config.toml
d_model = 128
head_dim = 64
positions = "rope"
tie_embeddings = true
warmup_steps = 26
doc_mask = true
steps = 8844
Each number is 128 + 24 x the weight over its row's rms, rounded and kept within 0 to 255. Layers, rows and columns count from 0. Numbers have three digits each. The size before them is the row's rms in percent of the matrix's.

# layer 2 MLP gate, 256x128, rms 0.187, rows 200-255, columns 0-31
099:161134119119094172137148165131091131131149152139149116127153165105093116137128123088121141112119
104:143146155134115143156163152117119161162098125140121125113160143091143147120079128081098113118169
104:088110180145122155103116151106128163159117140143128095158182171126116132184122125128135134143124
105:108087128104141119106087136116179108110139149115132088112114146106102117125120132132113109144135
093:103134162124126156139116111149123130080105137112107113161102176117137122115096125162150162109156
094:132115131143126130119155124146134060159144142102133132156132128086109137122112095143112159136124
100:126152118123150123150128106157100148125161116157116088109116156177108149131114168155138114077166
098:129111158133158168097141091131137121104174091179130098083112091131109110141115119118132096151100
107:113151121135107128117172135098120102113165110121121153167136135145198132095134179143133114112129
097:116116152123129149113130150150098137130140131132152134159069137157104182118119132105131092133117
111:124121135132156145149139141177151130133119096126048118112161152138161105105119174129093133116124
098:141142109106115150136129134130131134112086121141133152131118147118115097092124164143118133082133
100:101131144088112120153116092108147137116140125108092130083149127183141106137121154129088115113142
096:170152131132152137102151142145126123106107085139115143135120092103125121145101145092102091125180
101:101143147125099124124128137150148165097131139142145117087142163136163104106152111148107119114142
097:183148131115161154121101160139134153148141120121092108120099140127164107120126149111131109141148
093:103168157126103147103119094113135125148149134145136158119112125182104135091139124148142135114146
102:127083121141118155127138137098165110086112142101141122121153114071138140101145076124140112143160
108:106127145119150120125138129085104131097162131146102136151100098158140121071161143096138112085137
104:134135150076121123113104140126125123214137138115082170130174157128111153167134166093146120090096
102:136146131142129167142129149153095074125112101143105113116125127124136131142114126112068161093138
098:102188116140098107116140127160118120109105158133109130154123152127072141164086105094122125135142
110:147140056152090152124128124155141153135125075168137122104135089148148144130124124151075139120135
101:070137156160157105138100122133124092117144106126104069117115145152125199108135121098107130124135
106:127149090123162160131170122148147145105144119174109071114155135116123104103146092132117129143162
106:093118160131102116111147118131175086192133128108116154156118105110103133085142154130086093157134
104:184116159112104171132155113135097146108108107163101146144117123133131146130125140146105126108111
094:114140144130121104112143125117155086111139125116069122123171133103128150079097132118133129153166
099:142086085119134096081112124109116145087122154127122103122141122094073149109123144105139182110125
106:092165100171144171170156123139096147148152140112153121114131152179115117157132180109097119108145
105:117132157149114109114096157113128154173092147152130134162078167154115170124131121147134161134072
092:129109136136131152120094131121103164152143138129115053112093090089128114156126155134157103112133
107:111119130142100109114130100158068129114098115083162122081105134141142163113127104130179129153140
112:122105094110123131120116143157090151114131076131121158105132148107126158104114145137105142125113
106:095112139101126108150135149138115158110133159148132117127153118110144091132087146183122157121114
106:090139125144153089142092168113078151126145092106134134135123116157140153148174138100139113088115
107:132173119134122119110137073127107143175128112191101140102132092143133127088129100114119120104105
093:123126117159150163115144137158092100133144088140117151123129125104122135130139107139137076098116
093:113102147136125090115112110101095108126165066098111098106154140109161089137096150096092106105134
098:084149097094138129133131116135144106109119138082106129092164072119192139115100084138144136145151
094:113144133164117160172104164101117110172161108074111153113106124094198116112144123135122106114102
095:161124126147128119113077175152113114109147118140110135152103160088177147147139096147157149103130
103:151152125135146124109106101124114138078149118151151107066099120142134116076096094121136103114136
089:122128155122143121126109144135114162138164156120130150158102172143150108116122125136107153120139
100:108133113163121080115114100134102079144118123112190099131124113120123165129116093134130142164114
101:172122091114120097097090111161130116155127123120120074157141146084109135149146136102144123129152
108:137181118120088141111089098114113099126133078093106130123165127121132131089114139122099130137120
095:114124161097136136153118144095145161109155123148201131106106147141113122120125149110152127151166
097:105116146144150158106129148145176162122173149126107126162128098130132143116142089118122128125159
101:118129136124112115097147158129130100152130143126147119091158147131127191125110181135135130114123
096:144120138143114159129096107153129073157149158135144166116134107101123142126120130123164137149140
097:139095085122141088133100134116127153144117117094106107087132155117139109134145147101128139139109
091:174137151108126161091154111169112129130121118116101153140113125145111136124133150121118084089131
111:092104123111135089137135106112132061128139125079123142151117122130121116096148171114191122132121
099:139106155086132097129146132151131116140161119149097088120150103087092123122129169114091124150110
096:114128118128127165144073180143173155095107130129143130117159124111119167092102133128103079129135